Each number is 128 + 24 x the weight over its row's rms, rounded and kept within 0 to 255. Layers, rows and columns count from 0. The size above them is the row's rms in percent of the matrix's.

# layer 8 MLP down (transposed), 4096x1024, rms 0.0379, rows 3148-3161, columns 0-255
size [ 96 102  96 110  94 104  94  98  94 101  99  98  98  97]
[[125 145 121 127 136 103 108 124 155 160 116 120 110 138  85 159 122 127  93 111 117 144 112 142 137 128 116 117  88 119 109 116 136  98 123  77 124 152  79 155 134  84  79 112 112  97 121  97 110 108 158 104 161 141 148 131 153  99 140 172 141 116 132  89 148 144 106 135 128 109 114 139 109 116 123 117 130 118 136 143  69 165 123 150 133  99  83 130  85 127  93 115 150  92 179 130 109  87 114 129 132 155 121 117 159 104 136 141 135 121 119 113 124 143 108 164 137 112 125 117 123 161 174  96 148 201 133  69 149 154 138 117 121 129 134 150 126 150 112 144 153 121 143  91 115 134 158 150 113 150 110 139 155 156 128  87 109  95 129 118 117 165 124 146 146 135 123 130  80 105 144 105 162  87 134 117 134 148 136 107 157 139 100  89  91 118 104 101 143 147 111 125 108 121 166 113 121  90 122 164 136 118 164 118 140 120  95 157 116 141 148 138 127 161 123 161 125 148 129 132 124  76 142 117 145  97 119 137 164 122 118 126  83  99 139 167 139 128 103 114 155 108 109 203 119 121 155 126 146 120 144 176 112 149 162 133]
 [129 167 170 134 120 122 131 118 146 173 108 117  91 125 125  90 200 142 137 157 118 121 126 129 150 137 107  70 171 136 112 117  93 125 106 101 108 112 147 167 152 102 116 154 119 120 114 115 104 127 154 136 126  72 122 117 120 114 136 134 137 134  97 110 119 125 116 119 138 101 148 136 132 132 134 118 132 133 111 103 144 149 185 164 147  91 169 137  92 159 118 116 154 117 156  98 152  88 116 103 164 114 105 127 131 182 115 148 134 124 136 114 155 124 142 143 184 150 126 140 118 133 155 148 141  97 128 131 127 152 118 125 118 115 140 156 123 138 121 141 169 134  68 144 117 138 156  95 119 143 147 158 108 139 135 113 110 119  68 154 112 157 126 107 141 152 161 123 145 141 100 132 131  96 103 143 155 121 116 118 124 154 137 173 129 104 126 138 128 158  91 131 148 114 146 162 155 115 109 128  97 130 157 127 127  86 141 111  90 155 110  94  94 162  87 104 113 130 111 118 126 128 143 153 100  97 143  94 131 130  96 122 117 126 132 143 116 116  74 138 181 110 115  96 153 130 138 112 166 146 142 116 102 136 155 104]
 [126 107  97 147 126 105 115 120  92 107 139 125 134 134 138 124  93 115 113 138 137 142 142 112 127 161 128 108  70 133 120 155  77 125 107 145 108  80 109 110 163 135 138 116  94 103  79 135 161 160 118 130 121 170 159 149  81 118 156 128 106  97 108 160 160  92 112 164 109 112 110 135  98 174 103 133 172 119 135 137  94 116 103  98 131 123 124 104  99 116 129 126 118 111 147 145 135 156  99  86  85 145 141 108 130 122 113  68 153 135 162 126 160 162 132 177 117 137 111  87 160 138 136 187 136 162 127 152 148 144 117 123 131 127 120  94  94 151 117  97 136 116 133 119 142 135 150 133 133 117 103  98 169 114 124 133 107 152 151 157 154 146 127 116  92 123 119 158 117 138  96 119 144  96 117 105 179 134 150 181 126 123 155 193 130 151 139 150 128 133 106 158 136  99 123 145 149 107 128 117 176 142  85 129 136 154 102 152 125 159 128 134 158 158 106 145 113  87 130 125 111 138 153 101  96 159 119 156 111 128 116 120 167 147 124 159 158 135 129 118 157 127 134 155 124 134 155 170 115 139 133 103 131 112 140 112]
 [122 160 101 101 120 156 119 147 149 128 110 131 147 109 127 133 131 112 167 147 128 108 153 126  59 120 118 106 116 144 109 121  85 141 105 119 124 121 122  94  86 142 129  72 142 136 118 110 147 140 141  96 156 124 119 117 118 119 168 145 133 113 146 131 132 128 108 119 159 151 104 120 132 151  97 121 176 125 150 122 155 124 142  81 139 121 145 176 110 151 125 147 127 107 138 120 164 149 122  99  97 109 131 128 104 143 121 140 156 122 112 128 157 116 107  88 163 114 139 135 111 144 140 104 101 170 102  90 140 125 128 123 137 111 107 117 187 130 118 135 143 148 132 120 144 137  93 116 137 134 131 144 111 120 126 129 122 146 146 128 124 133 131 117 103 128 156  99 142 114 154  85 129 146 208 138 141 149 111 113 161 138 146 133 164 119 142 137 192 157 103 149 113 117 139  87  79 123 148 161 164 161 124 154 113 123 116 137 137 147 120 127 139 142 107 127 134 147 148 102 175  95 115  90 128 158  96 122 128 115  91 109 146 127 143 113 155 146 119 135 120 131 131  96 145 179  95 122 102 105 121  86 142 123  93 146]
 [132 117 121 150 114 152 126 102 169 137 126 112 121 130 136 159 134 159 136  86  96 150 170 130 147 142 128 145 176 122 122 145  72  85 117 119 155 143  77  78 127 137 151 153 134 116 143  98 126 120 114 104 143  99 152 111 160 122 159 152  95 149 151 108 122  94 134 118 137 142 117 134 128 148 138  99 110 139 133 114 108 169 120 135 126 156 125 121 154 140  92 129 145 137 132 157 145 168 131 131  79 120  73 116 132 129 118 115 149 168 103 121 144 151 113 144 115 110 105  85 158 130 137 142 132 137 149  95 139 126 135  94 115 147 120 136 168 137 178 109 137 109 179 127 123 163  66 114 128 146 134 168 128 159 143 134 141 140 102 143 134 156 102 118 152 115 121  81 104 126 140  97 129 151 146 129 132 131  85  90 110 115 130 135 139 150  68 128 100 162 120 116 112 112 100 166 111 121 165 102 109 126 156 117 148 130 167 104 114 109 173  96 136 111 113  96 107  95 134 120 100 107 134 106 116 149 155 164 169 115 173 128 102 161 124 108 119 141 151 110 122 120  97 116 137 107 116 170  99 108  89 124  79 139 111 148]
 [129  93 150 139 141 121 151 108 106 135 126 117 124 133 131 145 174 147 157 134  93 159  93 103  72 148 134 164 139 112 102 132 139 154 125 143 157 142 143 110 122 104 118 161  93  89 119 119  96 128 131 133 126 117 147  79 162 120 104 119 124 163 138 117 130 112 149 149  95 107 129 132 159 125 153 109 135 122 108 120 131 119 162 128 180 123 135 188 140 179 131 126 125 139 127 151 148  88 117 109  81 136 158 147 124 116  98 127  64 156 113 134 100  76 147 107 128 114 131 145 117 136 148  94 151 136 123 136 105 138 113 117 109  78 168 110 185 154 164  90 144 135 119  88 138 141 115 133 113 167 125 156 134 126 163 140 123  75 103 120 144  98 144 154 131 146 126  97 138 156 130 126 166 115 130 140  97 139 111 112 140 137 138 131  97 121 103 133  94 121 142 107 145 118 119 131 135 108 121 120 109 119 167 116 118 101 141 140 121 138 109 124  97  95 108  92 154 112 126 161 142 123 129  86 136 124 100 139 156 145 154 105 136 159 111 109 126 161 145 108 134 106 104 138 134 201 156 107 101 133 122 138 105 126 129 104]
 [148 131 149 137  93 121 109 121 134 101 116 145 104 124 153 135  97 116 138  79 107 189  63 108 159 147 160 164 114 110 118 104  96 164 117 129 110 151 103  89 124 127 118 167 132 107 144 171 139 112 159 120 143 143 124 122 128 153 144 112 122 164  80  80 135 131 142 124 139 182 157 155 112 111 116 120 126 138 105  98 114  80  81 159 153 151 112  82 144 111 113 110 104  90  81 132  94 105 148 159 157  80 123 170 141 125 141 145 115 139 153 166 158 148 149 110 176  81 139 115 105 137 120 149  98 148 131 162  98 138 161  83 127 122 130 141 190 114 141 189 129 141 186  80  68  69 132  84 142 153 157 117 166  94 132 165 159 140 132 166 140 141 142 119 155 155 123 129 129 163 157 120 131 156 113 132 122 117 125 161 124 131  90 126 107 195 125  97 134 133 115 135 130 103 132 134 121 123 108 149 131 100 106  69 143 102  92  85 156 133 127 114 156  98 128 126 151  87 119 170  91 132  92 137 129 122 127 125 137 129 121 119 145 142  87 110 127  93  69 127 107 142 157 143 115 105 123 174 128 137 149  81 131 168 150 125]
 [129 159  96 110 156 147 121 147  87 128 153 132 149 141 121 150 150 148 125 133 140 134 131 119 142 181 131  93 103 132 134 125 123 173  83 124 161 144 112 135 116 154 133 104 124 156 149 113 132 130 116 125 161 117 111  81 137 101 150  62 101 148 128 120 145  93 152 184 124 110 135 169 146 131 116 154  81 156 116 101 122 111 133 122 129 111 127 143 113 156 124 158 152 136 118  99 128  94  99 149 135  82 131 113 136 135 101 142 142 118 158 160 151  94  98 147 137  48 132 138 110 129 168 128 129 133 152  92 142 126 120 131 135  96 120 125 126 128 127 159 143 128 126 148 106 163 113 109 124 147 139 124  88 196 161 130 125 100 130 122 134 187 143 158 131 153 118 123 120 102  89 111 130 114 108 130 132 163 107 128 114 148 114 144 114 101  69 142  93 150 120 134 117 109  94 107 130 137 129 101 145 131 125 103 135 139 120 124 109 173 145 164 126 117 148  62 138 134 139 151 119 147 105 121 136 145  80 107 144 109 171 156 137 148 134 129 132 160 139  90 193 116 118 133  73 125 161 114 141 140 107 110 124 122  95 126]
 [130 141 111 118 124  83 157 144 116 122 113 142  94  86 130  56 118 136 170 163 129 150 139 113 149 134 132 111  87 121  95  92  96 135 138 134 158 160 144 111 148 122 164 110 165 113 111 103 105 124  78 155 119 114 152 140 139 110 123  85 109 164 106  94 162 131 115 123 136 150 123 153 163 141 130 126 147 106 113 161 147 136 144 155 162 122 114 138 140 156 142 126 135 111 104 154 131  75 148  83 160 105 127 136 154 153  88  95 128 128 154 177  99 134 152 118 161 133 140 115 117 146 132  89 154  94 105 146 113 124 157 123 139 100 117 148 149  84 112 161 111 157  96 110 155  83 160 131 156 153 201  98 103 129 155  92 139 155 139 106 137 114 147 186  90 105 153 108 116  93 114 101  99 154 109 140  83 117 122 114 140 153 113 107 119  93 159  92 161 143 140 100 122 148 145 127  68 127 155 110 119 136 140 150 130 145 113 111 105 114 169 132 149 127 169 161 101 123 119 141 137 122 127 132 101 111 138 142  94 123 112 138 123 112 141  71 128 108 138 162 123 148 140 141 168 128 102 118 133 134 163 129 156 122 124 110]
 [105 149  97 118  80  69 118 114  84 123 141 127 128 107 133 145 133 148 141 120  90 147  79 189 117 143 125  77 161 140 171 144 105 116 136 133 140 136 112 150 120  99 150 163 111 110 123 180 146 122 102 110 131 101 136 129 142 175 136 121 145 142  91  97 116 101 125 125 151 153 106 125 152 135 100 155 156 140 154 161 130 141 106 165  90  73 117 128 120  91 142 150  97  75 117 113 115 136  97 143 111 136 157 188 154 104 113 142 102 106 116 135 122 138 175 131 135 112 133 124 106 165  91 127 155 127 117  92 114 102 115 139 113 138 183 122 145 149 137 140 105 137 111 159 111 105 104 161 146 107 104 120 144 118 160 108  69 112  78 157 167 103 150 114 115 137 124 107  94  86 128 194 169  64 114 144 117 164 145 159 160 144  75 130 141 143 141 122 137 133 124 108 132 116 133 160  96 116 122 121 136 160 183 153 169 139 109 125 110 158 183 118 136 134 107 124 150 150 127 137 124 124 142 165  86 112 125 105 104 110  97 176  82 158 105 148 136 104 155 156 174 121 119 148 131 131 131 135 102 100 106 158 170 139 129 140]
 [129 168 118 130 114 110 146  87 140 118 126 138 114 167 120 135  92 122 123 135 122 102 155  75  95 124 137 120 103  83 142 122 119 134 146 178 119 116 116 103 100 138 147 109 119 123 122 164 135  81 135 135 115 149 114 141  91 115 153 163 115 117 140 128 123  70 107  80 151 130 127 156 108 133 121 126 129 157 136 106 113 121 141 140 136 109 156  94 138 133 144 111 105 105 107 125 155 132 122 151  82 156 141 110 133 204 155 145 123 165 154 114 107 148 158  81 121 147 104 106 156  76 155 144 112 115 128 134  99 125 121  64 120 125 145 110 159 139 136 145 150 187 117 142 107 137 156 108 149 138  89 112 123  94 148 125 116 137 146 132 127 114 105 133 135 139 144 130 127 133  98 122 152 123 108 151  99 139 152 140 115 123 103 115 125 106 145 105 127 128 173 145 124  91 167 139 150 127 139 103 161 116 138 117 140 124 114 129  99  79 162 144 172 130 131 116 116  98 107 140 129 144 165 150 112 121 148 139 168 159 118 134 119 140 114 130 103 125 154 105 115 129 140 114 127 125 117 142 121 135 108 164 161 146 145 154]
 [162  90 106 125 156  99 140 163  88 150 130 159 122 184 139 122 145  97 123 124  88  91 142 156 131 158 151 133 155  69 129 134 104  75 130 101  75 105 124 112 173 172 135 155 142 141 116 138 103 127 116 104 170 156 119 142 102 134 157 117 117 156 154 174 150 148 107 121 148 124 132 119 106 121 124 106 104 102 126 136 102 125 152 118 133  93 135 101 141 120 123 118 103 122 111 150 147 123 133 171 133  90 149  98 109 101 139 124 135 122 143 126 108 167 124  81 168 116 148  99 152 117 147 124 140 168 124 133 109  81  98  92 133 123 147  82 145 137 140 143 129  76 122 138 109  85 118 119 127 153 122 134 152 103 148 111 124 131 141 146 113 132  91 147 139 136 106 120 124 125 101 145 109 134  77 182 139 139 144 147 142 187 124 152  87 157 115 112 157 102 121 143 133 148 147 136 170 156  96 144 115 106 112 128 108 130  98 134 166  93 163  97 136 144  98 107  96 115 172 148 155 161 164 105 113 160 152 119 171 131 119  97 125 130 118 124 165 121  98 115  94 127  93 155 146 109 129 186 143 159 118  81 138  78 120 127]
 [125  91 107 124 116 101 161  66 153 163 124 131 137  92 145 154 143 132  97 115  99 151 164 141  81 138 123 149 139  76 102 121 114 146 107 105 123 142 129 133 119 134 189 134 174 144 126 138 150  87 110  81  98  96  98 162 156 106  64 134 109 143 124 163 104 168 166 148 157 124 123 105 148 145 121 122 110 152 137 155 134 117 126 145 150 104 140  59 146  81 175 123 124 164 124  97 141 118 116 115 104 126  79  98  81 171 103 113 112 145 117 118 138 175 169 134 113 153 134 106 152  90 141 138 130 137 152 134 130 151 118 132 102 120 168 132 139  94 143  99 100 151 109  96 123 158 106  90 104 109 127 148 120 140 132 158 161 114 118 152  85 139 122 130 156 154 161 161 110  93  85 134 113  93 148 114 176 135 109 140 152 114 141 116 111 140 132 159 145 128 156 120 124 132 137 136 105  65  94 143 155 142 117 151 113  99 117 132 111  63 138 141 175 137  82 144 122 140 104 133 113 160 120 155 124 122 131 119 145 124 102 100 129 120 136 145 130 150 115 119 152 158 110 145 141 116 209 133 143  87 114 166 123  68 130 148]
 [124 109 166 169 153 132 138 147 110 140 145 103 126 169 135 132 157 145 140 127 146 120 137 127 187 134  95 164 129 134 123 181 125 115 123 176 128 112 128 142 109 131 121 129 126 122 110 112 150 103 157 114 159 102  87  92 125 113  77  90 110 137 110 134 101 107 114 134 137 106 105 105 172 108 167 149 142  96 146 151 142 114 111 102 129 132 137 139 160 147 110 160 142 129 169 109 136 160  90 130 162 130  97 144 141 120 112 118 177 137  98 126 197  82 157 139 114  85  92 113 163 120 117 130 113 115 148 124 123 113 107 141 105 128 131 155 151 181 148 156 109 120 120 152 146 134 131  94 142 127 159 123 127 113 153 170 138 119 146 118  59 131 105 185 156  91  99 166 130 125 157 166 116 129 114  88 144 136 130  99 112  84 159 153 138 101  83 148 140 117 153 128 175 139 150 144 122 162 129 129  89 135 116 143 132 138 140 137 108  91 126 150 130 124 116  94 128 149 106 107 140 160 120 137 128 136 106 132 181 101 133 108 145  99 116 136 144 137 146 133 161 115  97 108 121 119 174 115  87 142 123  84 114 120 144 128]]
# layer 8 MLP up, 4096x1024, rms 0.139, rows 3149-3161, columns 0-255
size [100  97 105  97 104  99  95  98 100 100 100  97  97]
[[110 158 188 114 116 147 134 119 117 117 135 122 153 117 159 122 142 104 153 127 154 128 136 101 113 127 102 153 164 133 115 141 113 151 160 119 147 127 118 150 177 118 145  97 159 157 124 150 133 125  86  91 106 134  89 144 110 133  97 121 182 117 123 159 105  97 154 165 150 158 127 119 120 143 122 126 127 118 117 135 104 191 111 141 132 160  93 162 197 128 135 124 145 141 154 120 175 137 154 158 134 143 172 144 101 134 155 151 122 172 147 146  85 119 142 135 148 125 119 121 118 152 109  76 142 136 127 150 142 119  83 128  98 100 139 175 130 143  87 125 131 112 140 100 153 107  92 113 125 161 102 157  96 131 112 135 185 145 157 131 125  80  83 139 119 148 168 161 123 130 110 130 105 120 113  99 169  97 135  88 144 165 116 149 140 129 112 162 128 152 150 135 118 116 129 112 130 107 153 119  87  92 122 120 120 143  84  85 128 104 139 118 107  94  82 135  97 100 160 126 154 135 125 147 111 135 153 124 128 125 167 135 119  87 107 141 158 120 133 133 119 107 128 146 126  81 115 140 137 127 164  97 107 159 117 136]
 [123 110 162 126 139 135  84 102 102 144 130 183 105 114 115  90 144 140 105 152 134 127 138 149 134 127 129 148 124 141 120 100 194 128 168 143 169 133 115 144 100 157 105 139 160 145 161 181  75 139 124 109 110 142 129  80 140  72 122 156 134 100 119 169 127 113 159 123 117  77 125 109 129 132 117 119 129 105 124 135 120 152 145 105 108 136 132 122 145 119 136 143 117  98 146  98 148 125 163 145 134  92 124 132 146  95 162 116 143 148 145 129 149 123 111 108 153 114 130 114  99 163 151 132 141 110  82  64 117 116 171 149 114 167 126 147 158 144 125 124 107 106 117 141 127 140 142  88 160 123 115 124 137  97 132 123 188 134  99  92  88 136  98 155 113 127 128 124 173 133 114 108 103 123  83 162  97 140 157 104 125 112 120 122 147 127 104 149 165 141 136  93  70 120 166 118 123 165 110 156 111 157 129 123 101 122 143  81 103 119 126 147  86 130 136 109 143 139 108 152 112 125 106 138 152  79 170 141 140 149 137 156 114 135 119 103 102 111 119 120 119 118 113  96 156 168 111  87 102 152 150 127 121 135  83 141]
 [143 102 105 132 109 123 166 115 133 105 107 164 124 144 108 124 135 144 103 177 109 116 127 139 163 120 113 114 138 113 142 131 128 157 174 135 130  86 134 162 114 131 135 148 108 118 129 153 119  82 116 145 149 106 159 164 144 170 132 135 100 156 151 165 146 134 135 113 136 144  89 120 129 153  97 104 130 115 161 152 102 125 125  58 128 130 168 158 113 126  80 125 101 153 122 111 160 136 116 132 119 139 154 106 127 112 134 123 133 145 113 148 141 120 159 117 107 141 124 171 119 112 130 142 144 143 147 175 138 118 126 120 157 136 126 109 101 179 151 178 131  66 174  89 104 148 140 144 120  96 113 110  97 134 153 127 132  92 153 106 134 135 149  78 128 142 133 148 129 134 165 191 124 156 118 125 103 145 124 101 138 131 177  83 104 168 133 125 152 124 113 127 122 144 100 134 183 129 124 124 136 101 163 117 135 162 154 156 122 139 110 128 143 111 179 131  96 155 146  97 153 139 123 106 153 164 161 106 156 105 122 128 117 120 136 114 117 141 151 144 111 142 105 138 121 117 128 159 117 116 131 119 105 144 136 123]
 [162 128 133 100 176 123  96 138  74 107  88  69 157 127 137  88 131 129 112 104 173  93 100 126 163 133 129 107 104 150 158 117 127 158 121 124 128 121 173 191 136  96 172 112 130 122 123 131 122 125 154 156 147 137 104 114 149 112 139 110 103  96 147 137  98  83 155 175 157 127 141 134 132 134  97 122 128 128  88 169 136 154 143 118 139  90 110 106 174 104  96 105 117 144 150  97 151  85 150 100 188 117 166 145 124  78 120 141 123  84 100 128 136 150 121 123 129 123 123 145 111 148 107 140 112 119 157 156 136 130 146 129  69 134 155 122 110 126 110  99  98 128 137 126 144 117  83 158 133 177 144 120 116 120 119 117 132 161 176 151 118 156 111 113 185 140 135 150 155 178  46 136 163 117 139 100 107 136 136 106 119 124 149 106 126 110 152 185 153 148 102 125 126 124 145  95 139 118 153 171 103 161 114 109 157 148 117 132 133 151 111 144 116  64 103 103 181 119 119  84 152 107 128 118 124 125 132  98 134 109 102  56  66 148 114 136 118 104 105 143 117 101 128 107 136 130 126 131  99 138 121 128 119 122 171 139]
 [166 155 124 115 140 144 123 109 120 176 141 140 139 112 100 143 155 128 119 126 161 135 101 110 142 111 104 126 101 120 121 147 119 100 106 134 121 139 197 113  86 175 125 112 148 123 118 134 140 141  96 180 138  98 129 152 112 148 141 177 137 137 170 134 131 141 127  93 141 165 129  99 113 126 118 106 118 115 117 105 105 164 154 127 137 153 152 173 116 140 123 177 136 157 143 118 108 132 155  66 129 116 145 148  93 108 135 172 128 161 122  88  93 135 136  82 143 151  82 142 100 129 157 147 130 111 141 127 138 146 141 158 172  86 129 149 132 150 132 129 118 118 160 100 116  98  67 129 130 122 106 104  67 114 132 174 130  85 114 116 137 150 166 130 126 155  92 147 127 137 100 101 105 104 107 128  87 143 111 170 150 121  83 119 165 177 138 139 136 146 126 158 121 123  79 133 137 154 127 156 127 179 107  94 116 119 134 111 165 109 100 146 213 152 112 155 172 118 143 159 173 108 156 136  94  97 107 114 108 137 144  97  96 136 169 111 121 152 129 154  77 117  81 140 138 166 159 130 103  95 139 134 107 130 124 146]
 [112 121 144 136 100 102 167 119 140 146 162 113 123 148 123 166 162 141 116 143 115 143 133 130 107  92  94  84  99 121 163  89  88 104 101 162 138 140 154 149 109 126  88  81 171  66  99 136 133 128 118 137 133 121 105 158 142  68 156  97 135 133  94 131 118 126 117 103 110 152 126 149 150 116 134 137 143  82 149 171 119 187 134 122 140 130 106 148 127 136 131 141 118 152 156 127 136 178 115 142 111 118 182 151 107 118 113 155 121 101 147 123 163 113 139 172  91 146 137 116 142 143 158 124 148 108 111 134 148 129 118 122 167 163 156 144 112 171 149 104 131 102  80 146 111 165  83 153 137 155 121 103 143 132  93 108 104  97 108  90  97 118 122 164 139 147 118 156 151 136 130 129 115 101 135 145 139 110 151 125 130 120  87 114 125  77 137 106 168  81  99 128 192 137 145 138 128 172 114 128 131 138 122 158 149  99 133 120  89 118 137 136 116 130  91  92 144 202 145 144 134  85 118 147 143 106 140 158 179 156 127 123  62 157 139 152 120 149 130 110 122 146 112 153 134 142 139  77 152 149 125 151 114  95  90 120]
 [133 147 111 136  51 109 105 123 148 135  97 116 134 168 117 137 166 127  90 135 111 159 119 127 116 183 113 159  97  73 149 154 111  93 115 144 140  79 155 109 126 137 106 146  95 126 109 149 119 160 155 180 110 114  90 144 107 116 125 124 145 153 164 158 165 134 144 138  85 184 124 112 147  98 153 103 156 113 130 159 136 117 147 105 123 159 137 159 145 161 182 133 107 104 137 117 117 110 148 148 136 170 138 152 122 135 122 126 157 103 116 123 122 112 113  80 173 111 121  94 125 149  87 148 126 150  96 151 147 113 108 147  71 108 146 149 130 101 115 152 122 148 134  84 119  76 162 120 142 117 133 162 122 144 150 106 131 140 121 117 102 114  95 104 173  98 133 137 138 134 143 182 108 139 101 177 132 121 122 176 140 127 130 121 114 113 104 123 153  95  74 138 146 135 113 116 168 155 137 134 135  73 126 162 130  99 135 164 128 113  85  81 143 127 140 143 132  89 126 110 123 175 120 103 123 131 144  89 126 140 128 103 128 111 179 130 103 121 139 139 118 143 144 127 117 138  79 141 148 112 121 152 162 128 116 126]
 [104 149  86 123 121 133 142 213 147 103 132 140 148 145 130 174 130 125 159 116 155  92 162 151 110 116 119 129 110  92 138 110 130  77 102 131 149  62 139 126 106 164 108  97 124 126  95 118 143 124 135 119 126 180 113 165 151 143  88 159 106 133 154 123 128 115 118 117 148 141 121 139 147 136 135 134 121 109 126 130 131 124  95 122 114 118 129 142 123 130 173 116 134 126  99 118 134 144 113 148 129 131 107 109 118 114 149 152 167 101  91 124 159 169 130 145 126 116 107 124 105 104 158 113 108 155 116 139 149 117 118 124 163 112 119 108 120 140 137 106 173 125 159 130 124 110 131 149 149 120  87 160 132 137 139 138  96 113 144  98 101  90 164 128 117  79  91 131 117 136 132 160 133 136 107 100 127 169 144 129 129 140 116 129 132 132 155 190 158  89 146 116 153 143 113 142 173  78 142 155 117 121 123 113 114 163 126 119  99 163 128 125 135 112 133 144 139 150 121 151 131 103 202 147 129 104 112 124 128 120 159 108 129 117 121 123 111 142 159  89  91 135 106 109 159 133 136 135 118  98 149  88 134 162 147 129]
 [106 141 125 129 104 134 105 137 107 106 114 129 159 109 128 120 101 151 149 121 136 116  90 113 160 145 139 101 101 103 124 111 141  87 117 136 100 141 125  62  98 126  86 121 148 175 122 132 113  82 106 152 136 167 122 109 166 106 116  98 124 137 100 136 141 158 137 118 109  99 160 165  56 101 134  96 147 127 124 155 114 134 120 135 157 112 122  81 147 131 126  99 139 122 157 130 134 160 115 140 163 126 145  98 144 116  92 151 161 115 108  99 168  64 149 144 122 136 100 134  83 154 127 150 104 129 140 164 127  95 117 130  98  96 140 127 163 128 118 122 129 137 142  91 107 143 155 147 138 108 126 132  75 127 110 122 156 140 143 133 117 189 108  56 138 127 146 162 115 118 109 106 128 139 148 129 130 106 163 125 132 133 153 111 141 130 133 134 189 101 120  78 101 168 114 171 146 115 121 104  88 122 188 149 149 141 159  17 164 129 130 151 131 119 124 110 139 107 150 154 128 163 117 132 153 136 138 161 110 141 109  87 121 111 136 116 114 108 112  94 128 140  52 121 127 141 124 106 127 139 133 173  91 106 143 167]
 [121 124  98 103 132 107 118 119 146 122 127 118 102  79  71 124 150  98 136 131 153  97 115 146 119  80  75 103 164  96  79 101 127 133 135  98 113 131 126 175 158 118 102 146 103 101  86 173 119 150 166 102 125  78 169  96 111 112 114 150 119 152 170 112 118 110 150 138 133 118 109 121 150  89 146  97 169 115 162 137 171 118 163 125  91 143 141 153 119 151 128 105 141 135 198 115 106 109 133 151  82 138 103 113 129 102 150  87 128 152 187 176 182 119  79 147 128 136 161 132 137 142 129 142 110  94 128 129  88 162 110 103  95 139 151 106 155 146 167 129 110 132 116 132 111 111  90 117 162  61 134  98 142 153  71 136 153 109 112 110 140  90 149 142 147 101  98  82 104 134 129 138 119 151 140 135 111 111 116 108  93 140 168 147 114 126 134 125 145 149 137 112 155 138 148 133 140 152 144 116 114 131  94 159 122 121 113 148 148 108 147 153  91 128 110 187 132 148 118 112 119 117 118 131 154 111 112 124 111 160  94 106 108 142  86 150 103 157 100 130 176 109 143 140 128 116 134 131 114 148 141  72  84  82 150 124]
 [157 122 176 208 109 136 143  95 106 137 142 139 134 102 118 133  88 109 132 103 116 158 170 141 148 133 107 136 138 147 168 148 115 184 160 114 163 137 156 173 121  91 117 121 117 107 114 109 130 116 146  78 116 138 145 100 137 122  87 126 135 119 107 143  93 128 157 124 111 140 140 141 167 129 119 121 113 128 110 119 134  95 166 140 150 121  91 114 126 123  96 159 135 153 116 113 149 114 152  85 140  90 134 142 137 126 171 113 134 139 141 127 118  91 119  91 136 182  91 131 105 172 101 126 115 120 144 146 150 118 158 111 152 131 203 116 136 112  96  75 110 135 134  98 152 123  99 165  81 145 120 104 128 121 150 166 115 160  88 125 135 145 110 124 114 118 114 101 113 165 170 118 141 124 148 151 116 126 137 107 120 136 137 123 125 117 107 119 125 127  99  86 105 108 123 152 166 143 134 107 131 197 149  93 124 114 107 135 170 138 116 166 163 121 112 114 151 125 143 132 148 164 128 112 147 133 141  96 140 135 136 109 160 103 109  93 119 149 135  91 128 148 148 114 156 149  76 104 151 121 147 143 121 115 157 111]
 [168 151 145 115 133 126 142 192 104 157 126 128 158 144 178 132  70  80 108  83  92 159 130 115 113 110 122  92  73 166 123 157 132 173 143 139 128 135 122 103 122 144  93 125 140 126 152 113 110  75 105 143 120 145 117 154 105 127 121 119 147 149  92 113 126 124 136  88 118 111 162 127  82 128  77  90 129 121 100 103 129  90  97 114 109 133 120 144 152 150 146 153 138 110  85 119  87 126 111 146 154 185 104 166 149 130  96 120  68 129 147 117 129 170 124 150 132  94 148 147 128 122 136 153 132 120  99 123 104 130 156 135 134 139 110 113 141 138 121 110 188  99 183 125 154 147 150 109 145  81 127 112 133  74 136 119 123 132 132  74  96 137  83 144  76 171 182 116 145  96 164 161 159 128 126 154 118 110 110 143 136 149 146 153 166 149 100 140 126 118 110 161 145 107  75 133 134 150 167 135  42 120 134 121 169 173 135 120 156  88 167 112 153 137 149 142 151 148 141 114  92  99  92 138 140 107 154 128 155 127 169 138 120 145 150 135 151 111 125 116 128  98 139 129 122 129 131 144 138 121 145  98 127 154 144 129]
 [145 182 102 121 113 134 101 157 126 125  60 121 128 132 139 110 142 164 129 152  96  99 110 129 164 165 162  92  84 125 107 121 111 134  74 125 111 165 102  85 131 130  88 132 113 130  87 143  92 170 162 134 127 109 114 132 160 122 138 105 150 133 132 133 168 156 117 129 104 173 132 127 133 139 120 120 110 165 115 144 111 135 114  80 148 106 135 139 127 129 114  94 124 134 117 116 140  88 150 156 152 122 132 160 144 152 102 159 122 122  98 100  83 151  98 111 174 119 158 129 116 146 175 167 104 146 121 128 126 161 131 140  81 157 148 105 128 146 150 183 116 144 136  89 125 159  89 141 177 124 103 111  81 111 133  79 128 138  93 118 150 120 122  98 108 138 123 104 145 106 111 135 114  73 130 120 149 121  79 107 142 161 129 130 119 156 147  59 104 143 127 143 136 156 116 102 103 108 127 123 132  92 120 127 119 129 115 161 144 185  70 158 133  95 137 141 194 133 135 102 131 105 110 173 145 132  93 119 100 167 111 120 159 119 145 112 142 177 142  96 110 109 133 136 152 118 140 130 139 141 113 120 115 117 136 142]]